From a checkpoint of a small transformer trained on Wikipedia: MLP 704 SwiGLU.
Each number is 128 + 32 x the weight over its row's rms, rounded and kept within 0 to 255. Layers, rows and columns count from 0. The size above them is the row's rms in percent of the matrix's.

# layer 6 MLP down (transposed), 704x256, rms 0.0505, rows 660-677, columns 0-127
size [ 99 101 100 105 102 102  93 101  98 102 100 103 100 101  95  97  96  95]
[[133 128 120 152 151 100  79 111 172  78 135 170 127 167 132 184 129  60 116 173 152 172 149 181 122 155 150 158 144 171  86  86 112 107 173 120  74 180 160  99 136 143 174 180 102 174  90 123 140 108  77 163 125 135 159 169 115 152 128 169 160 115 155 148 111  94 138 109 135 103 137 104 157 112 133 172 115  84 123 135 140 128  88  97 100 144 135 160  64 137 127 151 127 129  90 135 103 135  89 121  96  74 156 107  84 114  97 136  90 124 128 134 136 115 138 181 157 129 136 115 115 119 145  75 157  92 109 152]
 [156  61 135 165 113  77 169  65 119 141 142 156 131 138 163 114 121 133 123 167 120 102 184  93  35  97 136 112 137 164 129 115 124 140 134 141 175 163 111 171 170 130 128 146 145 133  74 206 124  87 118 161 159 128 132  94 108 126 152  98 157 109 166 105 114 139 138 131 154 148 165 123 122 132  91 134 167 128 111 124  87 119 107  80 138 124 146 120 150 137 159 124  93  80 160 186 180 147  77 137  78 103 141 157 103  81 131 122 144 145 133 168 123 145 112 127 169  86 189  61 153  69 103 192 116 152 157 131]
 [165 157 187 125 147 154 152  85  64 144 141 160 167 133 152 100  99  97 125  99  81 150  88 144 130 120 153 139  93 160  97 100 144 150 168 121 140 118 122 128 135 108  90  99 142 140 129 145 107 122  87  99 132 138 161 104 153 140 100 168  91  84 108 104 174 139 103 198 118  74 148 128  85  84 180  79 143 127 108  86  90 136 104 139 130 162 180 170  99 136 127  71 140 136 109 161 157 132 137 107 125 132  72 150  52 111  66  88 200 171 135 203  70 111 149 100 105  86 159 115  76 147  57 122 151  66  97 135]
 [126 110 106 151 118 185 124 149 148  76 165 145 143 125 129 152 126 174 116 114 116 143 126 124 140 122 134 124 177 103 119 154 129  89 193 149 136 156 142 148  86 125  75 112 188 150  84 127 154 158 103 136 100 120 144 109 116 129 124 175 137 158 136 105 152 147  58 165 163 136 124 159 127  97 114 186 135 134 125 152 111 107 139 117 170  89 109 132  82 176 114 144 167 125 156 139  93 116 142 137 193  85 102 121  84  49 142 159 165  82 148 129 185 114 165 118 160 153 176 132 143 103 121 155 111 174 127  92]
 [113 144 130 113 128 153 119 131  60  17 118  54 162  93 177 118 128 115 141 127 128 117 108 128  77 109 109 118 136 146 152 164 126 125 182 151  96 113 147 119 120  43 169 121 136 140 125  98 157 102 148 176  95 125  72 173 155 144  77  68 134  97 137 128  99 135 109 135  88 120 155 126 178  87 160 121 134 111 153 153 141 109 123 110 172 152 121 145  94 147 156 125 136 109 104 121 174  55 187 134 103  46  85  88  98 120 109 149 148 141 155 147 116 134 112 162 182 136 187 110 127 135 146 145  99 113 105  89]
 [167 135 144 178 188 138  88 148 152  91 159 121 164 128 163 202 143 126  96  60 117  94  65 140 131 136 177 110 149  74 115 143 133 164 202 176 125 116 127 103  53 137 124 120 131  83  70 117 110 108 153 138  86 165 149 177 122 106 113 120 123 150 154 196 145  96 148 113 128  90 106 136 121 131 130 142  86 113  97 124 178 185 112  54 123  83 118  93 101 122  42 149 140 116 104 153 100 133 118 203 172 112 151 111 101  59 162 136  72  62 158 165 113 146 102 157  91 133 161  77 124  86 104  82 151 130 123 137]
 [130  17 161 141  89 177  93  88 138 196 119 148 100 118 108 150 136 166  94 127  77 164 166  80 190  75  94 128 145 100  86 180 132 168  85 173 136 133 133 157 154  82  81 129 127 139  71 185 174 138 122  58 165 160 151 147 137 103 157 142 129 105 115 123 154 118 167 132 116  83 100 169  91 104 104 127 146  94  96 121 172 104 159 183  99 148  75 130 116 165 132 149 167 154  39 133 145  95 128 103 107 155  62 129 171 103 105 110 116 106 114 165 102  89 102 146 146 122 113 116 177 141  91 126  67 190 124  91]
 [ 74 120 185  67 159 119 135  66 148 181 104 103 132 108 127  65 138 107 135 164 146 131 152 129 141 137 124 135 206  66 147 102 109 125  91 126  88 156 183 123 122 112 157  99 112 148 105 134 167 119 110 122 167 142 165 138  94 135 128 118 214 148 122 172 146 100 178 142  98  86 145 115 129 117  83 128 119 104 140 107 116 141 132 112 144 134 204 129 122 116  42 165 123 192 107 143 106 121 125 123 116 109 131 148 112 111 151  91 129 165  65 184 123 168 177 114 154 144  74 126 148 166 138 156  99  95 169 119]
 [139 119 127 129  93 158 107 148 142 127 181 108 122 132 129  88  96 134 129 119 145 107 135 149 135 136 133 154 127 156  72 120 101 128  81 145 169  77 156 100 116 114 134 176 155 127  88 132 100 146  80 170 101 117 154  98 183 174  96 115 112 164 101 171 171 151 122 133 112  81 152 163 147 162 153 146 108  96 112 147 188  85  86  75 189  71 138  89 188 178  92 129 166 125  74 157  92 111 135 136 114 185 165 102 101  95 140 133 143  46 105 139  69 142 114 140  99 178 147 106 115 173  86 113 104 141 150 152]
 [130 150 161  91 110 218  80 140 144 173 158 143 100 143 147  87 108 107 118 137 115 132  58 168 138  91 164  99 129  63 118 183 134 102 132  89 164 143 133 148 133  97 104 111 135 115  93 146 127 183 224 159 135 101 232 106 130 116 129 145 120 154 157 159 148 141 134 118  99 133 107 164 157 147 152 156 151 120 177 104 102 181 188 148 159 150 145 131 144 145 139 155 143  87 166 123 100  95 100 149 153 125 138 146 144 105 142 122 100 197  94 157 154 149 102 154 154 103  85 195  86 118 110 143  86 155 171 116]
 [ 95 187 135  56 103 157  70 114 136 128 137 125 145 146 135 142 130  96 152 110 100 113 115  88 152 145 151 131 131  85 156 147 128 106 113 109  96 117 114 148 160  93 115 119  88  91 139 131 133 111 168 117 148 107 107 113 170 145 163 114 101  98 107 122 187 123 144 113 152  89 104  98 135 110  84  87 102 140 169  84 156  93 148 103 135 133 179  91 167 120 109 120 138  71 114 110 128 167 105 176 166 169 180 137 123 122 160 164 137  98 137  78 156 111  91 141 142  68 105 162 172 131 106 146 123 125  99 154]
 [151 114 149 106 128 179 129 130  69 105  97 147 143  65  83  64 112 138 111 119  95  88 136  96  72 126 125  58 138 102 120  98 131  67  81 146  94 128 159 117 129 128 125 150 127 121 153 150 132 145 123 133 103 112 144 102 130 184  40 169 127  99 120 147 140 112  40  66 160 131 132 151  92 102 156 172 102 117 141 130 167 133 136  94  91 128 103 108 152  90 133 100 148 156 129 172 137 142 112 133 141 139 104 175 116 105  80 152 109 157 123 121 150  98 122  99  60 147  63 163  94  79 170 132 194 137 113 151]
 [130  62 101 120 115 175 117 157 110 122 148  91  81 208 123  91 122 147 146 142  94 115 101 105 105 112 127 144 154 184 180 127  75 103 163  94  88  81  91 160 140 125  96 193 162 144 116 116  85 117 148  76 141 143  92  80 103 124 120 103 157 124 168 120 148 184  72 138 110  72  94 185 124 127 143 187 114 174 149 113  67 162 146  96  93  78  97 156  79 130 175 113 171 154 120 117 118 128 135 146 103 131  84 167 179 165 146 106 167 101 104  99 139 167 168  76 131 116 127  68 153 146 115 200 104 134 117 124]
 [ 73 110 157 128 126 121 131 120 101 130 145  94 169 199 129  96 111 157 105 109 125  98 144 100 154  92 148 101 105 148 100 145 138 148 110  78  73 162 103 213  79 164 125 114  84 167 103 111 120 139  96 146  88 141 112 169 127 157 171 103 191  98 149  81 163 105  92 138 115  48 112  53  62  97 103 176 146 154 195 167 149 100 108 138 117 214  72 136 169 142  73 112 109 126  98 189 163 147 170 166 125 104 147 134 172 107 114  63 125 131  97 101 135 141  98 112 175 111 145  85  92 122 132 148 118 155 168 127]
 [131 202 121 138 103  73 106 107 151 146 125 221 105 133  82 147 127 102 117 145 144  85 121 248 168 166 152 155 110 153 104 104 139  74 155  91 133 141 155  98 108 120 131 131 126 143 142 126 127 136  92 124 145 137 168 168 128 112 108 143  68  98  80  96 125  95 133 118 118 136 106  91 126 107 118 125 100 112  84 145 116 117 114  80  91  73 180  84 148 153 195 124 119 129 153 148 185 117  96 142 112 196 110 122 163 167  80 108 108 114 110 147 147 127 127 175  81 122 161 140 160 137 174 113 113 158 116 220]
 [125 141 119 138 126  93 135  86 149 169 164  94 103 131 180 138 108 127 126  72 173 116 105  65 112 154 147 135 127 151 113 129 111 131 122 171 196  92  94 178 116 159 154  97 112 148  91 130 151 106 125 173 160 115 143 137 132 139 174 139 145 136 151 121 108 129 179 142 179 147 171 105 101 151  54 114 144 138 177 156  45 146 142  84  62 133  97  92  94  96 182 126 138  94 166 149 147 167 127 182 119 105 174 122 121 168 149  57 191  83 124 124 122 116 112  95  82 101 134 140 135  72 141 145 133 122 174 151]
 [115 127 159 118 125  59 113 100 130 150 168  98  62 161  73 114 165 113 117 121 155 125 166  61 168  99 131 123 136 170 149 142 107 163 139 168 120 132  79 138 148  76 131  95 105 122 119 134  90 142 108 114 123 109 172 103 110  62 119 101 119 120 128 149 128 144 113 129 151 181  86 179 182  77 121 132 150 117  76 147  85 140 110  91 134  95  68 166 125 145 140 127 131 171 119 158 172 164 143  92 164 164 139  99 177  68 180 177 143 176 166 229 158 105  82 111 117 146 152 123  95  86 120 138 175 109  77 171]
 [110 113 139 153  99 147 154  75 123 119 105 134 125  50 109 158 184 171 179  97  78 133  92 120 116 115 178  97 139  84 138 140  93 154 143 103 145 166 143 147 162 121 111 160 110 149 125 144 115 139 145 151 152  86 172  44 110 172  92 141 103 171 164  37 138 139  99 155 123 142 173 138  90 111 153 133 108 152 157 145 127 141 143 172 146 163 103 191 120 109 127 124 168 107  94  94  88 120 144 157 112 109  91 155 148 130  98 124 161 164 146  95  95 102 110  90 151 106 149 103 139 164  87 116 133  87 138  84]]
# layer 6 MLP gate, 704x256, rms 0.0579, rows 661-678, columns 0-127
size [101 100 106 103  98  99  95  96  99  98 102  99  98  97 103 104  96  96]
[[ 97  85 121 161 119 122 119 168 139 124 131 146 117 111 164 111 170 106 111 110 115 156 119 165  62 122  85 159 174 137  84  82 194 132 155 154 164 156 107 133 119 178  90 107 213 111 135 129  94  97 160 124 166 118 138  93 121 217 124 119 160 156 149 165 148 164 127 158 120 154  88 170 135 168 104 120 193 169  98 129  85 129 136  71 116 131 157  85 163 184 131  66 194 115 120 135 130 136 171 156 131 130 138 121  70 140  95 167 118 161 125 139  75 172 100 186  97 153 136  79  93 110 117 144  29 122 116 116]
 [116 116 149 149 128 117 206 127  49  82  59 126 173 171  98 139  99 118  85 181 111 117  89 125 103 165 159 181 146 159  61 130 102 106 143 111  82 207  92 145 168 149 118  86 128 154 135  88 170 151  91 146  95 131 146  90 119  91 122 146 145 135  96 110 138 122 132 131 101 103 115 148  69 124 133 109 182 163  88  76  98 156 110 147 166  93 134 123 121 153 118  57 144 126 122 111 147 134 172 103 122 112 115 145 105  59 104 115  70 123 128 148 153  98 188  77 130 116 144 113 137 123 188 123 140 161 136 137]
 [217 123 191 126 152 141 145 152  73 113 151 138 130 118 194 157 151 152 158 190 148 120 114 117  65 129 120 148 116  78  84  97  94  74 175 157  75 129 124  82 156 130 123 101 158 126 104 118  69 104 115  60 150 181 139 167 109 122  85 195 131 177 116  98 191 105 142 141 210 156  56 111 133 131 145 138 146 121  58 107 112 148 177 141 147 185 174 121 129 104 157 155 143 148 118 113 112  88 111  99  86 128  68 120  94 152 131 158 103 143 124 153 177 110 186 113 119 127 153 188 143  82 129 132  96 109 100 144]
 [150 153 111 130  63  79 174  63 130 147 117 200 124  78  87 125 151  91 158 141 113 145 193 139 159 102  93 137  95 108 140  90 137 111 175  50 102 136 123  51 120  62 112 171 129  65 108 107 118  74  95  86 172  98  77 146 100 175 152  78 136 107 114 126 135 173 111 148 113 173 120  84 108 181 194  85 142 223 112 138 122 109  91 139 124 144 122 127 148  97 148 111 116 130 133 115 176 113  97 171 119 134 123 153 162 128 176 149 152  97 114 118 156 175  89 105 138  89 104  96 110 102  97 154  99 142 151 132]
 [134 207 125 158 150 150  99 140 188 146 159 128 177 156 128 106 128  98 138  84 155 120 152 127  68 127 138 122 111 158 146 115 175  78 175 160 141 114 122  63  81 168 149 122 112 117 166 127 145 113  86 130 135 125 104  99 146  72 162  81 154  98 167 178 133 140 132 137 147  77 159 142  72 201 185  83 110 162 145 140 140  87 134 101 117  83 163 111 145 176  72 148  80 135 125  58 140 184 178 126 181 132 101 149 135 105 153 112 100  76 115 128 109 146  66 162 154 122 131 138 113 119 141  77 113 155 166 170]
 [113  78  89 114 131 131 194 117 137 137 165  91 112 134 155 130 159 172 122 133  93  97 101 142 126  88 118 146 127 126 119 192 120 130 101  80 113 152 140 154 120  81 137  97 138 149 108 173 167  91 172  86 120 110 197  97 147 147 158  82 147 122 124 113 116  99 131 182 175  61  95 201  98 111 131 107  91  74 118 110 113 121 192 113 191 108 117 125 103 181 165 159 146 201  78 173 176 148 106 144 128 138 108 118  84 110 136 156 113 130 141  66 149 123  58 114  71 142  82  99 141 116  84 177 112 131 165  66]
 [121 152 111 148 157 112 145 125 133 164  81 118 173 114  67 127 109 167 187  92  97  85 105 156 120  90  63  95 123 128 115 164 112 128 126 140 162 150 129 142 114 173 146 161 152 103 117 147 198 105 107 103 148 102 131 124 107 202 151 153 113 140 146 119  89 119 109 114 162 159 202 118  97 128 130 110 191 118  76 141 127 151  90 126 159  65 111 211 111 148 119 130 169 149 130 123  89  82  92  80 168 105 114 162 163 142 143 153 131 125 140 132 111 130 106 112 124 118 166 144  98 145 124 139 114 178 146 149]
 [174  97 142  60 123 204 131 150 145 174 100  58 157 150 119 135 113 148 137 122 149 138  87 121 170 169  89 174 148 145 179 135 205 111 148 124 117 132 118  88  76 154 137 115 129 119  90 139 103 136 115 152 181  85 148 161  97 108 128  95 202 104 123 102  27 180 138 185 166 112 103 136 169 162 166 165 212  91 102 113 117  70  89 102 125 121 222 126 111 146  96 110 128 119 101 161 139 153 127 106 171  68 156 101 160 102 157 135 134 153 112  93 107 137 117 111 130 177 121 149 133 142  96 144 125 141 136 148]
 [155 151 124  88 130 128 154 119 135 121 130 119  95 120 144 167  97  99 131 101 135 163 129 133 150  74 145  77  99 185 139 173 137  82 103  76  66 133 123 143 137  82 114 127 152 145 132 147 168 151 188 134 116 105 157 155 105 121 140 161 125 154 142 168 147 120 149 144 106 173 100 136 132 141 141 195 130 202 140 124 112 128 218 101 159 161 114 116 121 150 201 163 125 139 131 159 133 163 182 149 101 110 141 117 123 107  84 132  70 144 124 169 184 138 102 149 167 136 149 123 110 132 122 102 152 174 139 122]
 [140 133 112 144 103 168 133 116 119 115 145 159 125  79  88  85 123 139  94 114 112 131 154 134 151 100 124  94  90 183 129  90 129  78 104 172 140  93  71 133 181 143 103 167 123 134 144 124  65  89 110 109 147  99 143 118 145 197 126 107 170 181 111 160 104 120 130 152 164  98 158  98 137 155 173 116 112 148  98 112  95  95 135 126 118 138 120 135 119  82 192  95 170 149 139 176  75  92 155 131  58  97 111 104 174 144 162 112  58 121 148 139  76 136 111 168 116 104  98 144 162  55 164  99  79 150 104 144]
 [122  96 161 161 155 145 183 124 126 149 153 177 144 101 180 159  87 179 138 104 145 154  47  88  95 146  88  40 133 154 114 104 163  68 110 133 107 172  92  80 152 134  74 185 132 166 111  89  97  81  83 129 200 155 108 185 137  93  86  93 134 108 102 155 120 134 104 167 172  85 134 148 128 114 119 102 171 174 153 152 101 170 112  88 113 136 182 124 126 119 148 104 133 106 108  82 124 181 160 143  73 156 179 199 128 137 128 129 134 150  94 159 153 136  56 139 188 118 108  98  96 131 111 150  64 126 162 129]
 [162 107 112 101 145 129 115 180 112 160 187 137 167 109  88 117 166 158  85 123 133 126  96  87 148 135 107 129  82  91 100  65 137  75 150 118 106 224 152 116 185 146 108  68 158 165 155  53 111 156  88 157  99 130 136 129 139 148 119 103 127  95 101 113 116 134 124 132  84 156 182  63 163 144 108 110 117 114  84 158 148 113 123 138 192 117 136  94 157 133 172 108 173 147 160 105  51 114 209  88 116  61 105  65 140 115 121 108 112 105 156 174 158 144  76  97 118 125 124 119  98 141  95  80 109 110  87 123]
 [128 144 101  83  90 116 101 121 135 136 102 110 191 132 125 129 110  78 126 142  80  93 117 117 137 105 156  85 116 111  98 155 110 128 131 164  91 145 132 204 168 109 189 144 144 127 129 116 113  77  58  70 103 181 113 102  92 142 183 133 192 144 115 153  91 168 160 104 125 143 125 100 130 129 100 169 180 112 163 198 104 141 186 185 144 125 161 138 162 175 153  88 200 157 126 118  67 140 114 108 132 146 143 148 160  77 124 146  98 118 125 152 136 126 123 140 199 162 144  94 177 177 147 145 100  83  89  98]
 [ 57 144 107 120 122 139 118 148  91 155 120 102 186 129 160 122 124 160 122  77 100  79 127 129 154 120 132 155 130 117 102  85 100  78 109 107 116 124  83  88 168 121 107 114 173 175  93  78 130 145 175  84 162 149 152 118 123 147 142 170 124 121 117 127 138 140 152  88 137 130 143  69 158 135 171 122 175 153 160  50 100  85 153 159 204  59 120 136  86 132 157 105  89 121 136 142 120 123 142 132 135 142 134 112 106 122 120 153 124 173 174 149 126 158 105 162 115  66 123 160 147 180 154 105 169 163  98 141]
 [140 101 155 127 143  66 135 113 110 166 160 101 127 112 179 115  56 157 144  91  72 139 184 124 180 137 114  87 126 131 128 102 180  99 162 135  92 124 148  99 108 130 164 114 140 104  88 146 170 118 147 144  97 101 159 150 115 160 145 142 163 133 101 125  87 142 118 164 172 115 114  99 125 139 153 141 133 115 152 122 140 103 138  92 163  89 157 153  52  56  99 113 120 145 133 115 135 138 100  88 174  86  97 157 162 107 107 117  99 129  72 132  86 139 147 175 135 141  60 176 133 141 162 163 138 102 218 153]
 [162  91  95 150  58 122 149 140 105 100 145 175  87  81 204 172 112 148 116 126 147 128 190 126 128 119 140 150 144 134 145 166 144  91 154 125  67 164 122  94 132 129 165 210  81 105 113 110 151  84 142 149 188 168 146 169 112 171 170 100  66 134 138 166 138 147 101 160 141 178 155 155  95  74  90  96 148 177 161 103 149  70 154  80 141 198 148 146 134 141 142  93 167 119  94  66 125 135 176 177  95 166  90 143 107 128 166 149 100 205 128 139 137 110 118 130 136 131 176 130 135 176 160 125 100  92  79  79]
 [111 106 147  95 171 123 177 143 139  47  63 165 110 135 115 130 162 119  99 157 112 120 122 137 106  62 147  79 114 122 122 139 124  86 110  79 115 147 163 152  67 160 132 135 135  93 142 172 164  99 151 148 144  89 105  93 188 115 134 171 169 104  80 147 178 214 156 130 146  97 182 137 102 139 163  88 124 160 127 151 110 146 211 115 157 119 110 161 142 134 147 106 122  98 102 118  94 165 195 167 156  80 109 156 149 120 165 133 153 143 150 224 108 121 117  58 122 124 116  99 108  70  96 201 147 174 183 113]
 [ 95 128 127 157  54  88 120 144 162 107 143 140 190 126 154 184 125 130  89 123 108 139 111 106 170  82 107 105  95  48 130 105 128 111 112 133 159 133 195 157 162  91 137 136 172 161 120 156 138 166 148 125  87 156 112  83  43 164 114 106 126 152 148  94 154 156  80 133 146 131 127  56 115  99 120 174 135 107 202 172 103 158 197 110 155 125 131 106 103 157 150 160 121  96 127 157 168 143 123 186  65 187 118 144 188 137 127 153 109 107 102 167 137 143 109 113  64 163 140  78 102 124 103 210  97 138 180 100]]
# layer 6 MLP up, 704x256, rms 0.0559, rows 661-678, columns 0-127
size [103  99 104 101  99  94 100 100 103  97 105 104  99  95  96  97  98  97]
[[171 166 108  83  77 109 154 153 129  86 155 129 119  88 184 135  89 111 118  95 134 144 104 154 102 108 136 126 151 137 135 111 113 133 127 135 118 177 164 108 162 113 140 122 141 136 119 125 105 167  67  83  83  92 196 100 159 145 154 143  63  63  96  65 195 158 167 117 166  62 157 141 174 104  58  99  99 207 115 120  91  96 150 126  94 138 128 133 210 158 194  95 112  90  91 220 130 157 127 116 122 147 154 180 120  81 143 123 151 134  88 145 146 136 110 120 150 131 124 113 129 120 111 112 152 116 115 100]
 [ 89 177 113 143  77 173 126 107 127 104 157 161 109 157 130  91 122 126 130 164 110 220 151 132 141 173  79 121 104 175 136 126 114 118 126 130 163 100 157 147 157 147 130 171 143 145  77  89 168  77 106 206 153 209 128 125 122 112 142 121 108 105  97  86 121 107 140 165  99 172 184 136 104 144 161  89 129 140 126 146 130 111 118 105  95  96 134 174 128 148 137 130 112 116 111  69 142 107 166 166 118 150  95 115 108 137 143 141 134 138 118  40 160 153 104 146 145 126 130 167 150 158  74 124  49 140  85  76]
 [127 180 128 160 113 114 128 157 147 156  92 125 112 115  87 185 111 126 181 144 160 180 114 170  64 145 113 146 116 133 158  73 134 114 118 140  58 138  95 201 141  66 116 100 122 208 160 162 102  56  86  92 135  79 165  91 130 161 131 105  90 164 124 141 123 122 116 123 104 107 107 143 113 155 108 175 156 120 168 142 153 160 123 141  82 158 126 191 143  69  60 130 115 167 104 176 158 108  93 131 127 101  29 129 171 178 116  86 134 142 139 155 143 115 102 105 150 146  93  85  76 112  83 176  89 183 169 164]
 [ 93  98 157 164  85 142 122 173 102 161 137 114 138 166 150 134 128 125 130 139 108 190  92 172 143 106 149 188 108 103 116 128 146 109 110 174 123  87 147 141  92 113 144 129 117 132 163 160  91  91 138 132 112 148 110 130 132 122 185  76 109 177  81 114 211 171 104 112 137 128 142 129 138 136  98 130 171 125  62 146  54 111 123 129 109 149 175 168 134 100 135 101  80 111 100 202 174  80 109 160 124  94 138 103 133 114  92  76 111 217 127 161 170 159 161 131 149  92 146 126  76 200 107 111 126  75 145 154]
 [ 84  55 102 101 169 136  95 188 218 114 136 114 120 132 179 142 160 179 145 109  89 161 107 115 155  56  77 177 127  80 127  82 128 161  86 185 111 155 145 142 103 136 132 156  39 138 117  47 147 159 137  88 158  79 132 121 151 158 168 124 163 161  53 125 120 158 164  96 142 118 150 103  89 166 102 152 179  90 130  90 102 158 195 112 133 150 105  83 126 158 117 134 116 138  74 173 152 121 169 144 138 143 108 201 130 114  77  60 147 144 142 157 110 121 141 114 108 140 118  46  85 152 150 140 136 116 127  80]
 [140 143 153 124 112 150 168 170 118 146 128  94 123 143 205 107  63 133 148 115 111 113 137  75 158 110  79 168 218 141 102 159 122  82  97 110 148 174 126  92 100 100  84 132 160 184  46 157  68 106 166  99  74  91 108  65 107  96 129 126 126 113 101 115 144 134 129  93  63  95 134 193 148 108 170 117 135 150 147 154  91 102 104 173 188  76  95  41 170  78 117 156 115 134 122 138 126  61 155 131 191  79  76  92 117 117 164 144  76 109  80 146  89  99 114 132 174 168 109 136 126 136 130  97 133 105 136 157]
 [185 155 143 154 100 152 117  82 110 153 170 142 143 111  85 127  52 121 113  90 209 104  92 111 110  89 154 113 144 120 113 139 161 177 126 131 121  93 139  97 118  60 103 137 133 109 173 116 113 136 154 150 164 168 147 167 116 161  56 169  90 108 205 165 102 139  94 151 168 125 186  83 156 119 145 114 154  75 165 129 142 156 131 155  84  72 116 129 208 103 177  74 128 162 121  99 158 114  44 164 109 125 107 103 132 110  84 121 138 160 130 159 142 158 109 171 127 121 109 103 148 143 162 125 156 104  81 156]
 [ 97 115  94  99 127 133 113 112 100 142 157 100 159 105 125  97 204 128  76 120  81 127 101 152 114 125 164  82 136 131 156  97  67 136  93 118 153 158 153 187 137 105 132 136 176 124 144 115 140  86 144  95 145 137 148 116 143 161  97  75 131  87  97 143 128 143 139 223 144 104 133 119 129 114 135 157  90 158 118  92  99  48 142 173 116 180 114 144 227 124  91 116  92  73  75 116 123 197 129 109 127 119 101 153 119 129 118  75 130 142 164 138 135 166 108 126 167 186 155 156 181  97 102 174 122 106 131 110]
 [132 128 152 175 112 154 168 158  63 169 186 142 151 159 132 135 175 150  71 104 150 139 109 171 129 166 129  68  83 137 132 139  86 141  70 104 125 169 192 112  93 131 138 156 159  83 110  67 106 154 133 133 192 118 128 100 180  95  94 113 132 143 108 148 116 111 113 128 165 115 170  89 157 123 172 152 147 181 155  72 171 141  78 124 104 172 114 126 161 131 159 103  76  69  91  90 176 136  60 132 165 121 104  88 126 173 109  55 129 151 157 127 107 149 141 122 157 124 137  99 102 200  81 116 124 155 180 174]
 [121 169  95  85 164  85 130  99 154 158 190 112 139 125  70  89 145  99 111 141 113 161 162 114  92 117 160 105 115 125 148 107 138  89  88  99 132 119 153 131 175 159 155 144 151 145 142  57  97  56 109 119 140 177 118 129 208 119 132 106 111 169 145 113 145 130 179  99 126 133 101 135  87  61 123  65 160 104 110 118 213 152 116 154 167  77 150 111 153  56 109 107 132 141 159 159  70 136  73  71 129 133 154 154 143 129 133 115 144 122 172  76 142 127 150  95 128 171 132 177 129 125 119 117 143  97 153 140]
 [120 168 146 144 149 143 110 140  93  89 131 147 151 193 133 141 133 157 153 115 122 171 188  89 164 124 155 160  99 142 119 130 107 205 111 131 111 148 159 119 117 103 183 108 163  89 132 141 125 133 107 190 152 169 180 177 112 118 152 159 172 156 117 182 155 126 122 167 134 121 159 119 152 162 119 175 131 178 156 120 131 145 157  87  99 137 144 101 131 191 125 206 134 137 127 122  68 136 143 104 221 148 160 139 121 118 168 186  91  70 105 170 168 136 182 143  85 166 163 107 166  64 145 119 111 157 127 150]
 [ 83 171 100 144 168 168  83  77 118 127 104 176 121 132  94 162 113 132 124 162  77 124  92 133 134 172 125 145 116 164 168 169 122 102 161 134 112 110  84 169  74 128 114  88  77  98 158 112 137 150 127 142 134 119 125 132 181  64 101  85 115  96  93  95 130 134  51 120 115 196 129 107  78  75 167 162 173  79 162 130 149 113 143  95 100 144  97  92 105 133 147  86 155 157 172 147 103 119 127 139 158 137 143 136 216 187 121  66 176  99 156 164  62  97 123 124 127  96 144 141  72 102  96 162  72 125 128 105]
 [111  97 148  57 136 107 128 113 102 153 128 209 179 162  71 188 124 139 175 128 120  79 135  98 156  53  99 164  75 161 184 114 141 119 172 175 133 181 133 124 109  93 146 127 156 131 159 107  98 160 112 135 133 130 115 112 177 119 125  91 151 106 165 131 135 143 109 132  66 174 130  97 148 133  85 128 159 145  89 109 119 118 149 135 170 173 192 104  59 126 150  94 137  98 151 124 121 105 138 171 193 117 127 122 147 141 157 194  88 131 108 117 199 136 149 111  74  94 133 127 137 133 112 118  91 142 139 168]
 [208 164  32 138  84 154 122 142 153 124 102 165 107 101 104 138 114 150 133 147 133 134 119 146 126 115 128 182 141  70 144 179  94 149 123  79  65 128 147 150 156 145 100 112 157  79  97  65 110 155 149 131 123  83 100  61  86  53  80 176 106 166  87 168 123 123 190 179  81  70 137 132  99 158  63 119 145  87 145 117 168 170 145 116 109  86 159 155  75 159 163 104 141 140 135 110 107 101 184 148 136 110 140 143 113  70  90 126 143 105 117 127 132  97 123 131  93 125 193 125 135  69 121 135 141 107  49 140]
 [147  90 110 139  91 220 118  70 103 119 191 187 150  70 131 131 155 117 159 116 173 168 127  83 164 188 133 140 107 156  93 130 123 106 122 119 114  54 152 130 131 133  29 124 109 118 162 167  88 144 126 136 149 170 143 137 158  94 102 142 137 115 130 164  98 115 140 128  82 186 161 136 184 122 101 141 155 129  70 141 176 169 116 127 145 128 130  99  94 161 129 135 167 143 128 122  47  66 157 164 148 147 114 129 121 108 128 119 111 174 105 167 165  91 114 170  83 129 132 115 171 150 209  97 102 140  92 153]
 [190 123 100 151 133 130  72 105 117 129 125 156 115  74 182 216 129 145 122  93 172 184 120 106 161 165 135 122 124 166  64 135 113 141 141 148 113  95 163 137  64 151 163  88  86  92 127 126 130 108  78 153 133 124  95 110  73 171 117  84  72 139 127  89 169 194 176 164  82 143 123 169 108 164 107 118 124 179 162 157 138 139 163 129  74 179 101 141 149 136  98 135 127 127 100 128 119 114 193 139 127  91 190 109 124 125  71 147  94 144 134 122 128 145 166 110 104 148 148 155 161 148 117  92 126 124 124 139]
 [ 56 153 112 139 114  81  97 177 127 144 132 135 140  95 150 143  97 155 146 151  90 108 190 114 133 142 135 128 106 173 118 110 143 125  88 136 173 104 178 134 156 108 106 176 141 160 132 103 155 169 121  85  53 217 134 177  43 124  82  71 166 114 105  85 177 100 140 158  79 152 158 165 128  80 104 127 125 148 157 139 108 182 164 229 190  95 133 123 144 132 129 162 108 154 118 149 103 150 105 159 105  83 154 117 117 130 146 122 162  86 124 122 186 108 227 104 135 172 161 116 117  98 183 153  54 111 114  69]
 [121 126 132 169  77 208 113 107 188 119 136 134 134 100 131 144 157 121 128 145 116 132  90 145 114 117 129 133 138 115  87 135 204 121 110 177 195 138 104 100 139 164 151 195 136 111 119  99 133  88 126 188 137 185 100 140 141 159 167 127 156 107  91 155 136 158 141 135 151  81 118 112  89 128 158  95  73 154 135 181 141 149 199 104 114 100  54 155 159 128 130 160 108 144 123 151 100 102  95  98  55  91 114 157 190  87 163  64 153 117 161 134  74 115 107 125 166 108 188 118 156  85  52  91  97 158 129  95]]